{
  "tie_embeddings": true,
  "lr_head": 0.00661,
  "batch_tokens": 131072,
  "doc_mask": true,
  "steps": 5398
}
Each number is 500 + 40 x the weight over its row's rms, rounded and kept within 0 to 999. Layers, rows and columns count from 0. Numbers have three digits each. The size before them is the row's rms in percent of the matrix's.

# up: layer 11 MLP up, 3584x448, rms 0.041, rows 891-990, columns 320-383
# down: layer 11 MLP down (transposed), 3584x448, rms 0.041, rows 891-990, columns 320-383
up891 097:474498522480560463465460461525527471527543490542425473425505427594535553515480561484424466463505523583461427455465528429465589468465568563560502463415527505461542528499488540554540556527517503
down891 096:522563487473488491431486505523474449561538532466437537469472501456444503556517464465530518473492431431454444523486446544479492552543441512525544526532569542579493505447530445494497520543486491
up892 099:505542579557483506457509496481481561509575417446538515462491473518573532467544427527513460548498542485564478554489437572466493504481474558472497500415443452477442495557424409484524504542487477
down892 103:509500494468507532482477539522509432439460526545578505474548492472497493530495503508532523487475547569543490517479516470484528500512532444559486505493499520474479497502533486489489484460460503
up893 102:523498496536555482451506451517532556532489476520454539503445552570486461546495430591495552568528443548506475491484485580505480408532550563533558432473561475517419479477499483470487505547435455
down893 098:504404530571426425548520538552481491476540488514483443499534533521518485491523502449500504500498554482415462447484514442502514474531514541451498511506494538477603472523485529522433534557526548
up894 098:400477478490462459540481524507461548516520508503511508523475503510466478477446496516545502498437533532498467549419531477520456551457498455593535478608541515535494452529535471511472513603477457
down894 095:580463448484491541553536504551504534495476538577444498483529558539500467522542522538535525502552557496511544454524460508479481452464458490508510497465429542491523576458458521471577491558466446
up895 104:499489503478499504518512505532522548440535433491550447502513515455519474461452472537464582476525525495547426477500485432460513474465525446476498481586498478492529503504499470487481468566457550
down895 103:510554446574463501463479479446497487497539485507456470510467481503593448512537559532449402536515504490434512487495519498479469483423507527525559442439520491402454470519484539487449414444484495
up896 103:467452550438480537505562517562468516562430544459632465488542467539584436479551564454493525479543497525477536574498574441489533499513521467492566540489495496502545507507530445519431455453536482
down896 104:556494537537479436523497478537480519529516443467447423456530499526412519498572501541491442502537510421512509435448440473538527499544521464525438470539484428492508474508507590446459469518505543
up897 095:505549490531534525505517493453518466543542425481500539495474497536503480482494543574550465519519501445459543456512494419521587464435490501422510538508519507485416498546522469458513542556419456
down897 095:483505453453493537458451498489530466455436522568507491488475502438525446529514538539524521497491411450517458528526560475504582472476455446451504537439575480478495480495545484525495413398465531
up898 098:535484553583475536547513528634499570445495530432526556529529485493447418506528446551482492506465486535550535535548530507541431545521514517518479491507527554489483382564505453440425537449473536
down898 102:480406549470415505473511465526463483556466487498465488484567642443557506477427472540520546486430510487520462491511466475454453500441548519451483444506456555493486488459554488403422516528551578
up899 096:540480507514490511452481556449475499437483520557523532527485477554505523443466547516520512452459452480507544466492593445399522476497514528471547503509521442497501504512439585437555527516495495
down899 095:529427442530546527459433491526444499489516478494501584534450550537468533517532505532455494505471538503565505448494458516482531545505574471434494478565535516471506539511498537552551445464438453
up900 099:485433441416512511473522485490465491467513498547539494511494475436583536558496498466508461506500538467518533457440486491498565536512531503494463426466444523528446549552428583475447528478452593
down900 099:529514544526539487439561450503491499525434493551502448531455486445457471517533467570561524575522482476492523609569436486473480540544462483459527516519547445475475398464555474548530463484499482
up901 099:485522500480516535453456518480527513527536427469504563541468518499492452514482511464549418422498501538434535500501498541562606479515509460526452498523510537523493504483480568431527516515461431
down901 098:512529506544530476506424565594528504493525577444578511535509526480469423502485510478467480464492506508525543536536469512489502432513543572436516470486512558433558542572495465514491510519514521
up902 096:555446482435502441435551467459523435514574500436540495451515457488416515510468455520566492501487511535452466485545543468483505497529464543544516529459523449522477471536528473451429417493484467
down902 096:475451454508501495486475562542459547479529418517504528495474436465487519438482486455461517476549513501492528544433530404443508476516443460545533467536489540462475529420498482470546464515492519
up903 102:535464535535563488480510514449497454526528444558516546516517471453521472567521456554501454543489484469471503523426486478512474585427465477533455479489508508505508482523524478439538467453421546
down903 108:469500518460465509581456518525476464574427448483439498523546487441514554517498466469514452494459491532507487501513555450441512518415510548480485546491516553531592465498476487488503488444496550
up904 098:503481479511485555440454461530458521467501484484538435530504453430521525568496499530513488481525551443508435470512471445483537547465567516462516484481532490515487527445448495480490520442477461
down904 105:526447549564497437490524485474462494550428493506491499536498466505425467437431473463496501537494437489504492524495516499459461454516566531459510464533558498554441534553493568525543445487445482
up905 104:534545516457462544579531442460499399512559513534506471470503473502486470442568544478511503495534502533528540484521543433464544421509425496498523435519489538536527539479524555439515505483518501
down905 101:504542532497511530525516498500465475467513482579514595480458516483485544431497481494488515496455548485503496522473519522538441587483506457418496475523474503486545589525451440521481495520468480
up906 102:532522516475528453460475498542533531548478507490572472531513564442551515584541526497431569488477429554472405460568470527514548472455475492571471500483476547506558479513516480520521443465474501
down906 102:549459504478503468517534508536462450465492514460522509499516420492500431551493503527546525467531534470517590517475495479547531469500485542457553492461441526527568467503448515534553412503536420
up907 093:510431448566506540502516496558526547469576504471494513500462468528467559524524470463452515457550535452523444516516473487466517562477576540435573569567525479532516515479507497486505544539492508
down907 094:488546525515492467537480524434526496517504506508511508479443467482510475515543557521472497522406428517465510492445440522468473507536513462520491452478494549521506551536498468528507495495452549
up908 103:483466524469452466539596535483567520435502493475416463515522460500464492486478556526458511433500521546517476466507476496387471483542505497461516538517453479491501533462421516501541428503548532
down908 106:484568559503502479462531511439540558498469484468472505514531508513474458537522484527514567523454499490524483491545539489556462500494525533517510508549511567526449498498447469501493538492516510
up909 101:536463541459440505549512478502469523540490577538531417575471487458482510500540442431479561468513564416477474464519470501542512429448526470458550485443546511510535535541516549554461516545508474
down909 098:453521483449486480488578488523487485510492542483450575503508505502497499576435529530554455489558439448445458561523482538509504514459463454503537483457528449508523467539569531532403512489520480
up910 098:461473529462484479491504463512503506529526529519496441457524520480508570471506546502520537573497477564571504422523478490545456557398497460568453465524565477407523572463522482550521499487498459
down910 104:583509506541506519418495418505424458487502475432534467469515552481550502499506447551422543468534530520515523479612484476409481428537555530517517528523545514500487502529553482512453535507501423
up911 099:439468538497533480500501586542490574531553549517472471503391553572451472555454447524493471548502489489532482471504546497511484406564459479478503513502417463500446452494432581542487451477510483
down911 100:444519538558480525505565439504456483528591545495486538587504540476459557484440517470468456564460504558467531536500508520490533500518431561548439449482576501491533496518539427535511607514499503
up912 099:559459481462546458478537462576459515543512419531583444565571493539568543489530559458525499447494460550438498440516443457509485515518515479574560418520513550465559486475466496504488446473446517
down912 099:486405423528520519532441502492468479513486505473526525512494466503533497457540483536542508548528537391502493531524502545461445511457455550515529538579526577537514487564468512528492512495495512
up913 100:455491495545530511521536603507451466538534472564466517539532493490486456584488478561492475457520431590450563498515435519451463542437532475518474486510493539488435519502573535493552494494459538
down913 103:483463523460497430482487509483576589489465517476502470499484456489397528480485502474520539497513510419522443500506545503587518492462426433460440533498466515445579543442425517488538564508466550
up914 099:540541496542509499500478551457476499504499545492447497450561535510483457558473540430495542466462542592499477561518588559499516504524578517445532517537508592486472495494472449547461440532544450
down914 091:517538468495526565513500447430506469485534520521499479435478527513489460478432527508507522465459459497506422493505521456495569427448495508542461450469469470526476512437456482560502595497491503
up915 104:414494503483499541487482504573471467513520487512460550496439527513519484435508531516581468553542522492492486446538447526533526460550472471462481523545437532411498588466517494497532490486456426
down915 101:499569556430543536515444585506510443535494503404549477480597491437476524606481506462509430519496555447472450558557474561485495553511575483563463435504540555523559432504560559498457490536505480
up916 100:541451532504468510414474517513478433548591481482552489529489506592502524517550466508522509467481476501516487513473520469514501523511453410543433438501510553476502501439508502536509455448455532
down916 099:506463463515520447525421492465542509548464577502502416546501526454482547473431512450504471531507481536537569471496515484495540450465499491418466497524487441424441425583493480428441540523498501
up917 100:471523478490532478484510488477469464518502506507515479462468500518539521518486401580471466471448518451500513493456550467474499512513457527533469472507456495504502530471520540592531551486423528
down917 098:528523540465487470475492439520469537571504460544517497525555501515495493512487526490511482561519503484544487473484547541587473457547476529560524541502470508496486431557457552547513525548501540
up918 100:501490500499469442442524479467486518428494468426495520476572482586493508530542518526538522477547498435530552495492457491527537486517499481516439511604447508443499434561523510576523428469496534
down918 103:574537494480449483551575557419459457500509565528507535428436516455472479473510531459513486567498576457519520477460522544567439513483535499509491436510541470546436548480533478434483517533500543
up919 101:493531547518517502514554433490486585502483540504524463515454487525545469547494468531490505435513556538510536460487506535548509509538514487542443517477460453480492497487507590500523453525437472
down919 102:537478496438499472514549560536460485587525455534522514529530553524455529459529509537591544444441477510481552525502498564521506561455496442463505545469420569490503472542529440510527467516466543
up920 104:510463493496430558498456605540541533489484459488455504455542512532487546570469443392467451507566545450518535573589565429472494585507451436485521478553474545510483442460523590554432519571538530
down920 098:504568524615510498479550519542543510479545553471471434511522452536475483482471513572498606463539502465474470490465541499469507476437468429454534518471492541506484524474525492453461519500584506
up921 100:531502512501486501476491500527507442516485493481545445512530510470489511487515521426477544498518478522501536533481560485420533532468476533556524484484568505415506510487530471459484479507531605
down921 104:422508551519512502474436483479477442488533513506529611494488498506454524518498548514505519513541552459536476511458433482554491530503586515422491503461477485594471554517461463518536518493482504
up922 104:459479559523542496541497503488568478527481502594513485479488495509454489527453465530457505471486496478563465476503509483432499510559482496544423532498534435543481506443469518402511501509527510
down922 111:518586515562570513453515548461474513543462473482475539501545456473396495498503462527520631510497577531441553439475464443606563472497542481456528492505491487542495513527470494501506471512509540
up923 104:477538542495549502464572451470451505502543536491463474524528435525568500412483551491529469441425591519459447535523548489475566437445522459521517561496486490484485496530554516504448570532453513
down923 102:461544468451424453534453569552534524405575427508472465444469493511459441451508506425509507503445458437514561472465464518525453483547536512547452469415450436493481511480550473518472461493560483
up924 098:473468411544477528508493461456521515455539517522555446411514482522501432478557564485516523514523452530556580501457489504412526411514516562473519464522513449479494495543482523472504511454530507
down924 097:539418456455464536471492491541559542565477562505475499544518486535542555504513498560499472398490555483487478435492421473470449544544527466611512532569466526500498480536556504550539484435438529
up925 102:578469476524494476560473469469505525429449393502462515552549458493482496496471469472494501540482490501497544562548462463519529488468530521526569484450498467461511569558457526454478432505550499
down925 100:460476440553571478485532501547531542526421469528532522487491513486451508515452475521485512405502455505479559495474550537481493573562471442454455460531504582507519436516491403574431503464518501
up926 097:465496521497444498484562519572487466500519518500543495425446525453410494507448577528504474494473489527555504555524441434491547452488532466561467529531499497527555523438445531432496497538484538
down926 096:449511524478468572522491486460446544514499516471487545494517452491500546467590499526491553478486561531537404509515471564404426479499469492462530551482432501396509498494490464513488489539543465
up927 097:532539495445534531488543532453536501496446489462495476536538516496414561542486476458577454548497500422427496461464569576564498488446430526464552550501474437585524525541487517534550571503439512
down927 101:504554511536527522509437552442458477410497571514484458584437489534480465519515529383498499443462520555505477506439506577496539532554461547495468540523526480491500519495478505516605446507474541
up928 101:538516464562529573542460530495478399443475583482487473514538483482530465529523533470531526459560596530477481522464563489499516480486489565515525488539610443502487466519494500490496476450530407
down928 091:548538502471502490519486477524567601600587449473527450449502488511444430426465534458540562555462411468490528423493462484533525554427525499480534549457499512529511450533475495464445453467532508
up929 100:560506511492475461455491470464537490498557497590483588477468534445560492540445549520502489536538519463506442479521470492505535496474444474475542532505470500566586525563448582560491408448398464
down929 104:558567509467501581516497430481482483504527437507503451489487571490521466473457469479511564523445487534529519617523438465509485553469469430471469514493523558493555525563508533400523536492473384
up930 102:485480484561567518524479484450514457526406543548533445545514521426528579525552524462466461467470509540441482550524545432425490524471487489568585500503488518543476487442522490568441468513505539
down930 101:532466463500473555449465531521432470554455438494573511454452570494506501523475442462475483442468468413528520472437452527530540523513458512510444473454515513511492419439460473534442523530509521
up931 102:541490495522452503539524511433534536554514571460513510442537525552511525463507450538452519511520465444444521500501502523561520451497490562510527582531529410473495519507529456471559516411514491
down931 099:449495473488453587546552535485541567547506432481507494549470453514577500468459497453534545489459477461524553461529508484418545574494391465496476551491488502544488498472547442482469424503538468
up932 102:453501477508537446476469457448443538504520509452494491554485498530461454519452546453550513533534566497480506487487454525499470483426472545493433521472485529522480537543594470441497518560428460
down932 099:511397534481532539447536519447436457513480512556488496484512457437533586597527465547444555441459446457565454479530554471510506539454511518451467438468452482537491475517471523540486599500540529
up933 101:477552471544488491499541544511457497540503523521486523516508438478442456490481467583439477437526499557541476472493494494535502476494491513527516468502543533479515529481581504475440500412449494
down933 096:491449488479580489516506493556534551531504479499490495431468534503575550430494557493498525539504456445505477543527564586516521502502484532574480450577496494490481477458447483481494442541508472
up934 103:491489467397499412434566548501463537552550521467482471505505577519501503478525444407541481549431486528511493496579438552494476521526550568457530581489526476511467519420536479499487524529516405
down934 103:502525513494488573538400483517522511503551542509521493487515475515517520474509501504505554452496586534555470526546515476535498457516472524485469523497496506489532474498400430521480502510431540
up935 103:479514477520499509496450530551520444443479496456507478546542555539501502482511518499486425537546509513505560434496519538472550506499450512496489524538455459516427578520503537463466461483439569
down935 101:530533527534511603462581474468515457467437467506503537504504500485485505465522525577508495506452430509534536559468566472484422493514489454531434565455482509478443485455401503583511542447462506
up936 105:481548491516492438469539504485411526543459481529520411540494524496517505521419504509498476545482559482446532487523435493525514478501532512438524473465492436384442519500502540558511505493512496
down936 107:525466489530471479492483448481533499425429462488509514544491552454476570490495515488499467554546523448468558476520499484534488413436517474475498447459531557466480447450548591486474486482543566
up937 101:581484498474499501433441439486469553582559548467439495572469509468541512481466500497501543509392528505518485501556482508416515492488546462492551482463553472461478491530521510535440488480467497
down937 095:525534517519489454482603472507580474509491414499461561470485563479424451431462508449515473479531524487528469454533524475486484470434483461464494461550509455470522593506598562470520557536529445
up938 096:500547505491492529550549496509543555484461471492592548491465470596471449416425486459540581492420450486455463471494501528485514490523529521474449521468512451513464516521525492538515565474484427
down938 091:480457492501481504511471521427482470536418512501454442449543524514466428497526572463530527486425498566506536459489510491472473466503498550513464494542475470426508494460569489405536514599552451
up939 096:488471480466457529473542546467539430524479494498469490555513531443565548499551527548497534525508492543483492516449469469476548507430449563499490557443477540537473513497542538511468503488492494
down939 096:537503566507515519517475500557457487443508474464558497464583507460502473504501476488487526555510556490546556547529511540568529487523498465530466399568500556510525510524439472542527468414539453
up940 098:462556549450540536490487473538498426493528432466504501418471496485541466598513452484437532473481461544497502473484544502444496528473520454490473418525480551459511482587528424480519468423542461
down940 095:516552510533545518483500446555554548392539500453507554420449571493469476537526500486485483540528449467480438501462462496466481427480457545514473512495503519499536479533551522483482417486482444
up941 101:536556464488500524404570535511555427484472540411470459440528458457506532421544519412443483504527531524506455525504511455507534560532509537491531480485436437520577484533497500527477483478474528
down941 103:516525546484575458500461459431494521496516479506504468515502498492547541485515462481484412525556511506566455499515526534437528530439430457504471435491530469466533509480498455496530569500502527
up942 101:426463443505480508519566479474542545485525495477463576548523500419482455507552505581511560485490546528519470545460439482461542440516454556510500522522545447417578509502483533519505513439488516
down942 103:541467468438525507531460547495530512535533521456476424506530571521476463534436539477509498459542558516520501506459545485406474542525501420508571535583498531459457445563409523524487486574534499
up943 097:491491471471402485471450505453508587565504489566435492491571465501477480432416556511487470533417521462551537390465474547440554514488481433425523453453525488449497486481561535420511549433575511
down943 101:456573575475548494413563506549518441507463541522535486520534491514542495476558556522434558460488448483558536548525588500494481466525548494524428514421478477454434492468491509506513446532550521
up944 104:580517482498487442502481429470539452528484485547509497496546495563497485438496477502517529477542555513526559549565467526536486471526529519413459485444450484440476535552480531488552452509418537
down944 108:536489444479577489513490513444504437450446472548465518411464529509511483454517574441488443492422446569451494456523517522521460521392486513510515489485441508497474398474537486520505556552520491
up945 098:516517441512480572460460545535504449462568517504494514480529491474449440501525521476480522509462491495408573510537541441482477446543485490466438544579522510450552473591493516525471522463494513
down945 097:491450469553453442502510476544483508481455475552552499510443523554525500516561411489525467449459546474653478470527493470523458501458544484524470563468542530489459493477487520522454439470458533
up946 101:556542482498509575492482560463533489503490496527491540509473405481526498508467494466502490520462466503546505499479549535474525456513531588418444510525504525561511508458482491492493512449526554
down946 106:444502513449554552521548512528490538453442472584572564545451427468502533548554396520475482503572494464523507477423452518488513504439506496475495453547505511529471546512529432502510515541564505
up947 095:479506453549436478501437540479448484495511568534544449554499504515574452540481488468532479558511473535440416522429465458523520518512577528491505481494473502557426527511488488457581430518544468
down947 093:454568474523530520511582449508509461522481499586457490491436456476491445496544483552430533583549511448554520472547512582492449591462514497506441481426501545508503446532472567536507504561458476
up948 098:412418457522503459467538538470460497491514481481503526517514510489441518520432514480443504522465491478479508511517509506448506480526464612450458415580511566529397438523537467432532550524502446
down948 101:493489519490561543436473490474496571485465543512509493492545538544480562497509503535542473493491494509590471444446467520525526521558462440451488539518485595527496460505464512491525492493527510
up949 101:431537546442568561525511470479527468437453520486554531419524509513486470516556501500474438518530524517445523495569599537443494498520478540494426548464512468464540513512477501487480547508431469
down949 099:503476472541460443524534457476484504478486440582446542515536500504493465457420446567443516455534514475493516487408474441402452540508493533501510510458460480531495561469526490442490452565491537
up950 104:432519529483511537461502470481479528553490471538548472567496419525507458442500537518478510490515468503558490464492484503568401477504507494466514465424527546464513474552423454504561603515518495
down950 104:539526521461496498509495531440539477515502525504514516450487483459508532446448541531477427550569438514424486481436513499457577418479595511413527539557536476514420499491537505426472430517513454
up951 093:489533472522419515543479533491488460569471556528564492477488547567473520480523529502453471467532484569546512514454570533593440559517503500464549494540536490544547574524454446472489540558509518
down951 099:436449548496520462491514543439513514504474534473471499433523433494439518515555557509544475483553465463463498452463490478532501501538542448532485438528462557524479517492503495484570520546493544
up952 097:434465500493479422498488534556521457532555481506508519515499525501475507422473460454515535511561464514511497577506459524482535408526524515552452498544507428506551535476520578480577491497485480
down952 098:531444509473436504550490446495479480546522479549488442477471497436566517602552466457534507497508527472517469456567541547566414493506477521482514506456484492472520512521496411564465470520512468
up953 101:572438474499466487449441454538511571462484538448494527508493510470420479489555521476481523583483554530492456495515543539479582457456484513467532562478552481471442544529500474529496475551485478
down953 097:561481516552554489527518439521464452494454526511601505558515472523505599556552446473534544503437526472554491394470594487502482517484533452464544512474511497572598471468541498465480466479559505
up954 102:498565528402477513520476565454530512473483508519552461457546443447499410508490482550536453500503444535485438418565457471531494475428461487508446572573490497520450492540495508456461490427479474
down954 101:436434472464539488532540490479537479505534487431516518486508458564487487567491502582478488514484586482540543610544501470428459515530467465476514498534458439470493486537477525449552547490510548
up955 103:535474508519493429513498525590476472441502506529455532510481447522526453501527384477462508509542481543451539524547564489482493562516596595508418512459559468419468511505529453504488454526501495
down955 103:518535493513512552516485551490459493528570519490503482548461471421500489472467499510512506422530429518523521470442496510507528488481489539468466509430496574510488473456501534456495543500503541
up956 101:488544537455553445505544544500547521528431469491549565530458511498439497556494517470565473467518465466535429437540464514470501534530522551565481454505459564485488525434485503463483513545482474
down956 096:467526538515541541473533452487486460463496461486481452475520465518479516488468436527467445464422471404564554507450488553444494413515479532506515520492513472463500465482529488538539543508564503
up957 101:464495456513602525503489526494483571498470549531508580556458493514479531522515490453541439515495437450433470478507510486511518481467493479468492523516432455502586477547554509512437482467500517
down957 098:482483443537493526511429562437486424573512491447493486446509504480578501401489535507473503517541536537436506480487496580489524484481550439529494513486562534564477474465478516489577491518454525
up958 099:476493525466446560458485501581506468451473527497562474469516446521457498484547455538463501513484424472523505502495472433546623438534568493515562490514549491505415501479497475500486497468526586
down958 102:500539553528541462432528459465441553451511461509496536449491531527545555528498440491509546482560533448451509467470469513515521520559494518497501541494515498535530520464558519461523546513466472
up959 096:538527472464483532444480513488464447499493555494490443478526484536422495502507487494504499549559524530511504507485508491551494451469489479538465477525489487477520450609499533547484491487539457
down959 100:499540540497508540619469457477474529481518421512485515537491483545541552539476559497456551526529543519500520556505552463438522522489465494510512472535444513540547453425474423500528500523496470
up960 101:526501466510476498576479468575570559577441501436492485496591534475409557507543518517477512523536553486562502519515558499450430548459530565474517514528458510418510496523476397474484520486504491
down960 098:448455560519411489566504557520533489492464529532512477569507534476511538526468539536529476561549500453450485483453427527518542514500464524552456506456435574431524550526524488470514491517503453
up961 104:501476553550479506534503491492464413512539512494428499488438483532490474490539527581488484455401503500519551452450432526458540562457436467489527554581508485535486499518519515489466488504546502
down961 107:412450510463471517537483497463571537494575451539529454491485418524419492519533571463532489517592495593546422481446553487412491503532419476471469468493465523520468544468550474479453530507401573
up962 103:514477460468467543526503510566460559495490463517431524495510523512537444479467500539474555535498513446562526533513502526437512440511543471487536456540440545489514479496543476506546504508489475
down962 100:574467476489439466429464544506532474455551505508466528507490507499536543496532458517511473511487514479497526549552459502532484577511473434529448556532476468438519559438563499478487486500511450
up963 097:495511457550502467471538437517533459563530541475493530425497533502505480495440524497500455469554522472568461552482513458523510499539480534503511543489468471490461510519508505499489577517504454
down963 093:543522474488524445437479579511444493454452490480522471532523481435513489475516439474506409503590561505562510561508585510441475528530568473526497525521483550486472592562518506540410538443480545
up964 103:547506526504554461469498485419506532536505574457481544525535526559544504502495563448438534462530445562520464474508552503446492515543464553506483555551479471525505456482498517494491442506506565
down964 101:466555476454467539546499504574525547561580510523461512537551533484495489494507458498477511579462509422543472499400646391469525531490445494502544479503530490441463483477470524491451502481478458
up965 101:516562506522554460469475476552515483493512455484450496594555450498451454510455533472450538505560444502492526500497570555449492556533529519527445456512423457511435525574519464440446426552478489
down965 101:509483545591512573518459536478482507518513548485499580425463507496464498478558431479452515570532501520473362545549518464455467482540550433433483514474528477466496494478553527508473478506461472
up966 106:541503541546427569475488429586500499540482505421511483433509437533486474574484487501547522472500532508534520557551517435477467438484512428449456552502512425434467448504489451520577543520458447
down966 103:424452470462521482517497522491477461500431504484579489477441475496504495492459481450434493523484466470417487530478468465481509590511455495487521545457516515563559529501467479486468501504460414
up967 100:533542460518449448487558506483468487516553450471474519541470515467508469480492515459508510506521484500534472478552551513548503466536475519525456514500513448547469491523518539559501478491526569
down967 101:487483501559529536524431519463538513463548595427401513448527523540435524461620521446432550511540487550430451526489591530483486589488520560568452473556559460544528543545438481475445488409475498
up968 099:482494555515496518491480495524519476493539460497527471557573558507539496498527427479456439516513530444514455538504468527513461497496436477505504537518479531500495516447529474503510571523504480
down968 096:505507556496469462506513489493504446497432435502471523448498481455487484555566556514469472487428429560534494516456511401494537503465510533525484522439523528525524483522585524463559430459499444
up969 098:519468508472496462532547519492496556526571433591490551464495408544428467483495511461472590535514517467520540506464497480475527470477532602499492527488480535508494521455446467470510475453558459
down969 105:461506519503496535450431496378571417448513541499473546539518465483524520483489590467532505484419475536443513491455444528505449480487531559525610498542519518527476484521502454510526514440506489
up970 098:605523530500445466514464531568394488441538467543569561533497469526461535459434471451490528439491505515459516487549601459477475454500488496558500555457529496462522480523567518461441499526452457
down970 098:534541514422416469484447501573538492524518381513492473513556606541539456539504429475492537479540482453533500531449488451521542546428526574489535468472501513579538563474487486587548512502537566
up971 097:485485492483520524511546471554551535523528537488484506512410495546508484600428516486443539531503540491473532542463471446444427524475537512505453517518497474472557487488519498550484528481469556
down971 100:541550485505501514550535491495483515455480489520464542511524491479481486492530478513515529478535432546421579496484471554499475565466566469542611480499520450517427440498482537545439481500465460
up972 097:500441513505546558472534498408616518426446533483507478446460501437432502519528502487489549567533472516465482479479514470472418459426501501426466471486496507526458540459494572482476497562472438
down972 100:480507458591517497431491478518461469557562539468399509425474489545533410511510519565414554505567458499470514574543441454538484540487496482525524570481512491460545532565538514548542507453523499
up973 102:527407551480482567547484499494500463530521458505428491498478466438482487413505560531468482556499438486473478541520459419495563551532582528535502449490444505473435507451457461450381548508522428
down973 098:536453479485530443487497454460521487511482511487509535412444518588609396587459543502448502463486465598519444471440586546517511416561465515468587558504530475498537479531507485391495524536528506
up974 101:482456515507525464453464529477571527455532496470554440484488432548551475507503491546535540440548503496549532500530456518503484525516484516536555473522519430528587549493447547502500427485469473
down974 100:490449565487555522561514458497573517527451532448414519563518516455437487518522489513463425552474487510462524490484577524510570504495478563504514496512447586529499550472479551532508513506485506
up975 101:521429461544492555560512488537453485507454477474456473465495510483508452498491470538409523574526479486519542486506519511458509508545466485498428419526532536472545528571464442502480551556457548
down975 098:501443480471547548481492454547539534522499534523540515461452493434513497504455491490538491572572501491508518486550451441464468475546487464517482513490445527512495537597503482563465475516482465
up976 102:489466505543508556490491560439448503459474514498447523561460486481494559535485543508474532523439437490444543471526489503479505492447442456477541485486458492461514499513429470540460559497548402
down976 103:565573535482504490494462460443584561499461486485533501507422532518488459538522472526466559457523513563547467477452513533536465445512523515442565479510508488464546491498510468441465492464530507
up977 104:525483526464574504525472541478503496530419571460503534470501458575513496583516510548473433508467509450588548520429546491491498506546514527525534479565467553560492510533442405525460548524513464
down977 094:595501515478560509542519514528490456519486505497479511440509507520449517557409513532524491451538486567439492542537499535515472508516571493513449536530486482493524466524505509542545486494466499
up978 099:444459486508521521509568497541423501478529507552529472502494425508493464554464532454535541428509529540536471495538486545535460527498528521551517481461542430498456460519505478589439515499493498
down978 102:555530451575450478544455504539434530521489510472526438467490548505561431482572511451463512484530451460511455454524438493521500515535513509547436518468452492446541500469459482523604422552530511
up979 102:455525435473482592489515587491510445447469506412547478517477472509460539512507579486447468533502473453506425471453465477469468492547510468537516502535456562477398549465419465518592511498460494
down979 104:535498477545561522494496526483435529466514487462519503494485487440552487507495458509535546556522511471450468533582475464507461540476437453488468466499451429510561455591546575475464515499478500
up980 098:452456438462460482508494530482467577476549432500508473506550482593460539468491506493450502508589468522499547477537503523447495432486499485493448564571577504511513459468513531546537522510472467
down980 096:464586495463524482497485537541446550533527532532397533491504498471515471516504539569489470554474535460528497508484443504489439457430518513524533458510447530520528517523469529433434519463440508
up981 098:445551458521444528469455542489501485495562471527493450483460526584464493481472515538469467480532488496507588496532474496532546492523535526464585499515506511477485450472480471560478494521412533
down981 104:483497521508507529539453498501527476566480534586586500530552556474601449544481449541546482503465528541486478526485421505511530431454512554497484530523430452549464481424515472460610409534459487
up982 102:463520510496507569474444500550581548509474504455539471489565491462425485539470565515490539470493450480523548492505524501531485498430457480466538489477468530484484543453509451520454446497476526
down982 097:497484533552478476525538555455448548480486461526438540486502536462502477537481518470485480521536475536496531494525499512462491448543555477605582517508522532514489389498501412512515486504531519
up983 103:495423557557495552485477437596533517450479533551444532582517463501452486574519474462594495484449510525467443548524564550509521519498527530473575532570524507490547614528474551571492428450538449
down983 107:589511489449485524444478498464542526544464528487513440480433586550480503446498451494462428531497563469519582501521447533478456533475561525468496490495502533490552504502569486488520457478501519
up984 101:448456464491512449505528480422544502453434461557495496433530493488548570589424488511460428526556549563585499563517460538433479492548412530429416458583562486469531525509544485421460478461489531
down984 100:606504460483480439442522520539466494550520463512536535423409449491478468449530541499529488579422468457508514428502506496440468470438475525477500500516461514520538464501556417492461510439494432
up985 105:566461558526456504478498541481466472534509527465443439451542506460530517540500459513511443482455493516458518555495470511505501500540544473433437561492500501432498518529475466570464506557573440
down985 105:489528530532494516578496547505517587461501477488502573566465527515499512525515488544555481467467547525435423469448550452515539466540464514498496491476551430467448464476485478463532431459524512
up986 101:459509486536530508477470563460466574462486451498479567484474583523548485478496485548494515456461496437531502479521507475527477517453547529476502486493463524528547528538450502433516449450470542
down986 106:481434474484484541512479536557587451510512553464486481483504502542468539513528510532538509556485503454527435523536503497472485437530504489502493536546422524504510445500501484452549501544502490
up987 102:458461520498457580467470503490453431493511523499512475511508468493576500620480436463534456457552517418567488489548468514460508540505487548548538468456487546494476467553524537484540512535446543
down987 100:447517536432457498514461473448520536425512564530514498473504493549426475479517501505501510525527514416474483558490547475521500458486453421462504490542492538449574529510441460474537480520487524
up988 103:463494466486461523512512510606456471449456500561517482489555519479462478491529522522565501457551450487492525453511501524481544471453525510480507539513502515544404518480506478561474431506474488
down988 100:493494450516567538489529477576440502467497549533470467601529493489511505533503477441568508496574497497396526573482481554496433530409451401538529469545485458470500579592503508491532464460390530
up989 103:463426491530445484554540560589451529450461504485510467555475571477469482445511511572576532479577511534547475481464536534446536469503459486493516493487548553467577543459523501510508453541426454
down989 099:552488558517440508511534522534534506529534550420485440421480541486529497514447445531580547458465550501549532538500455516555514553517513520508484489466493437465527510485450485458436525495540530
up990 097:451498522448600521489548524465513490483532527464538446477464489479471552460548524476504464471498535507495485526489443496516474455454475419439460482445484466540433489483511510486529472469446450
down990 096:481479409538472448491503442442483470498489517500516483589570520445506515609468492487499514494554491570517550523474488484536576560482562480576466518583570438395522517463529479506439554595477479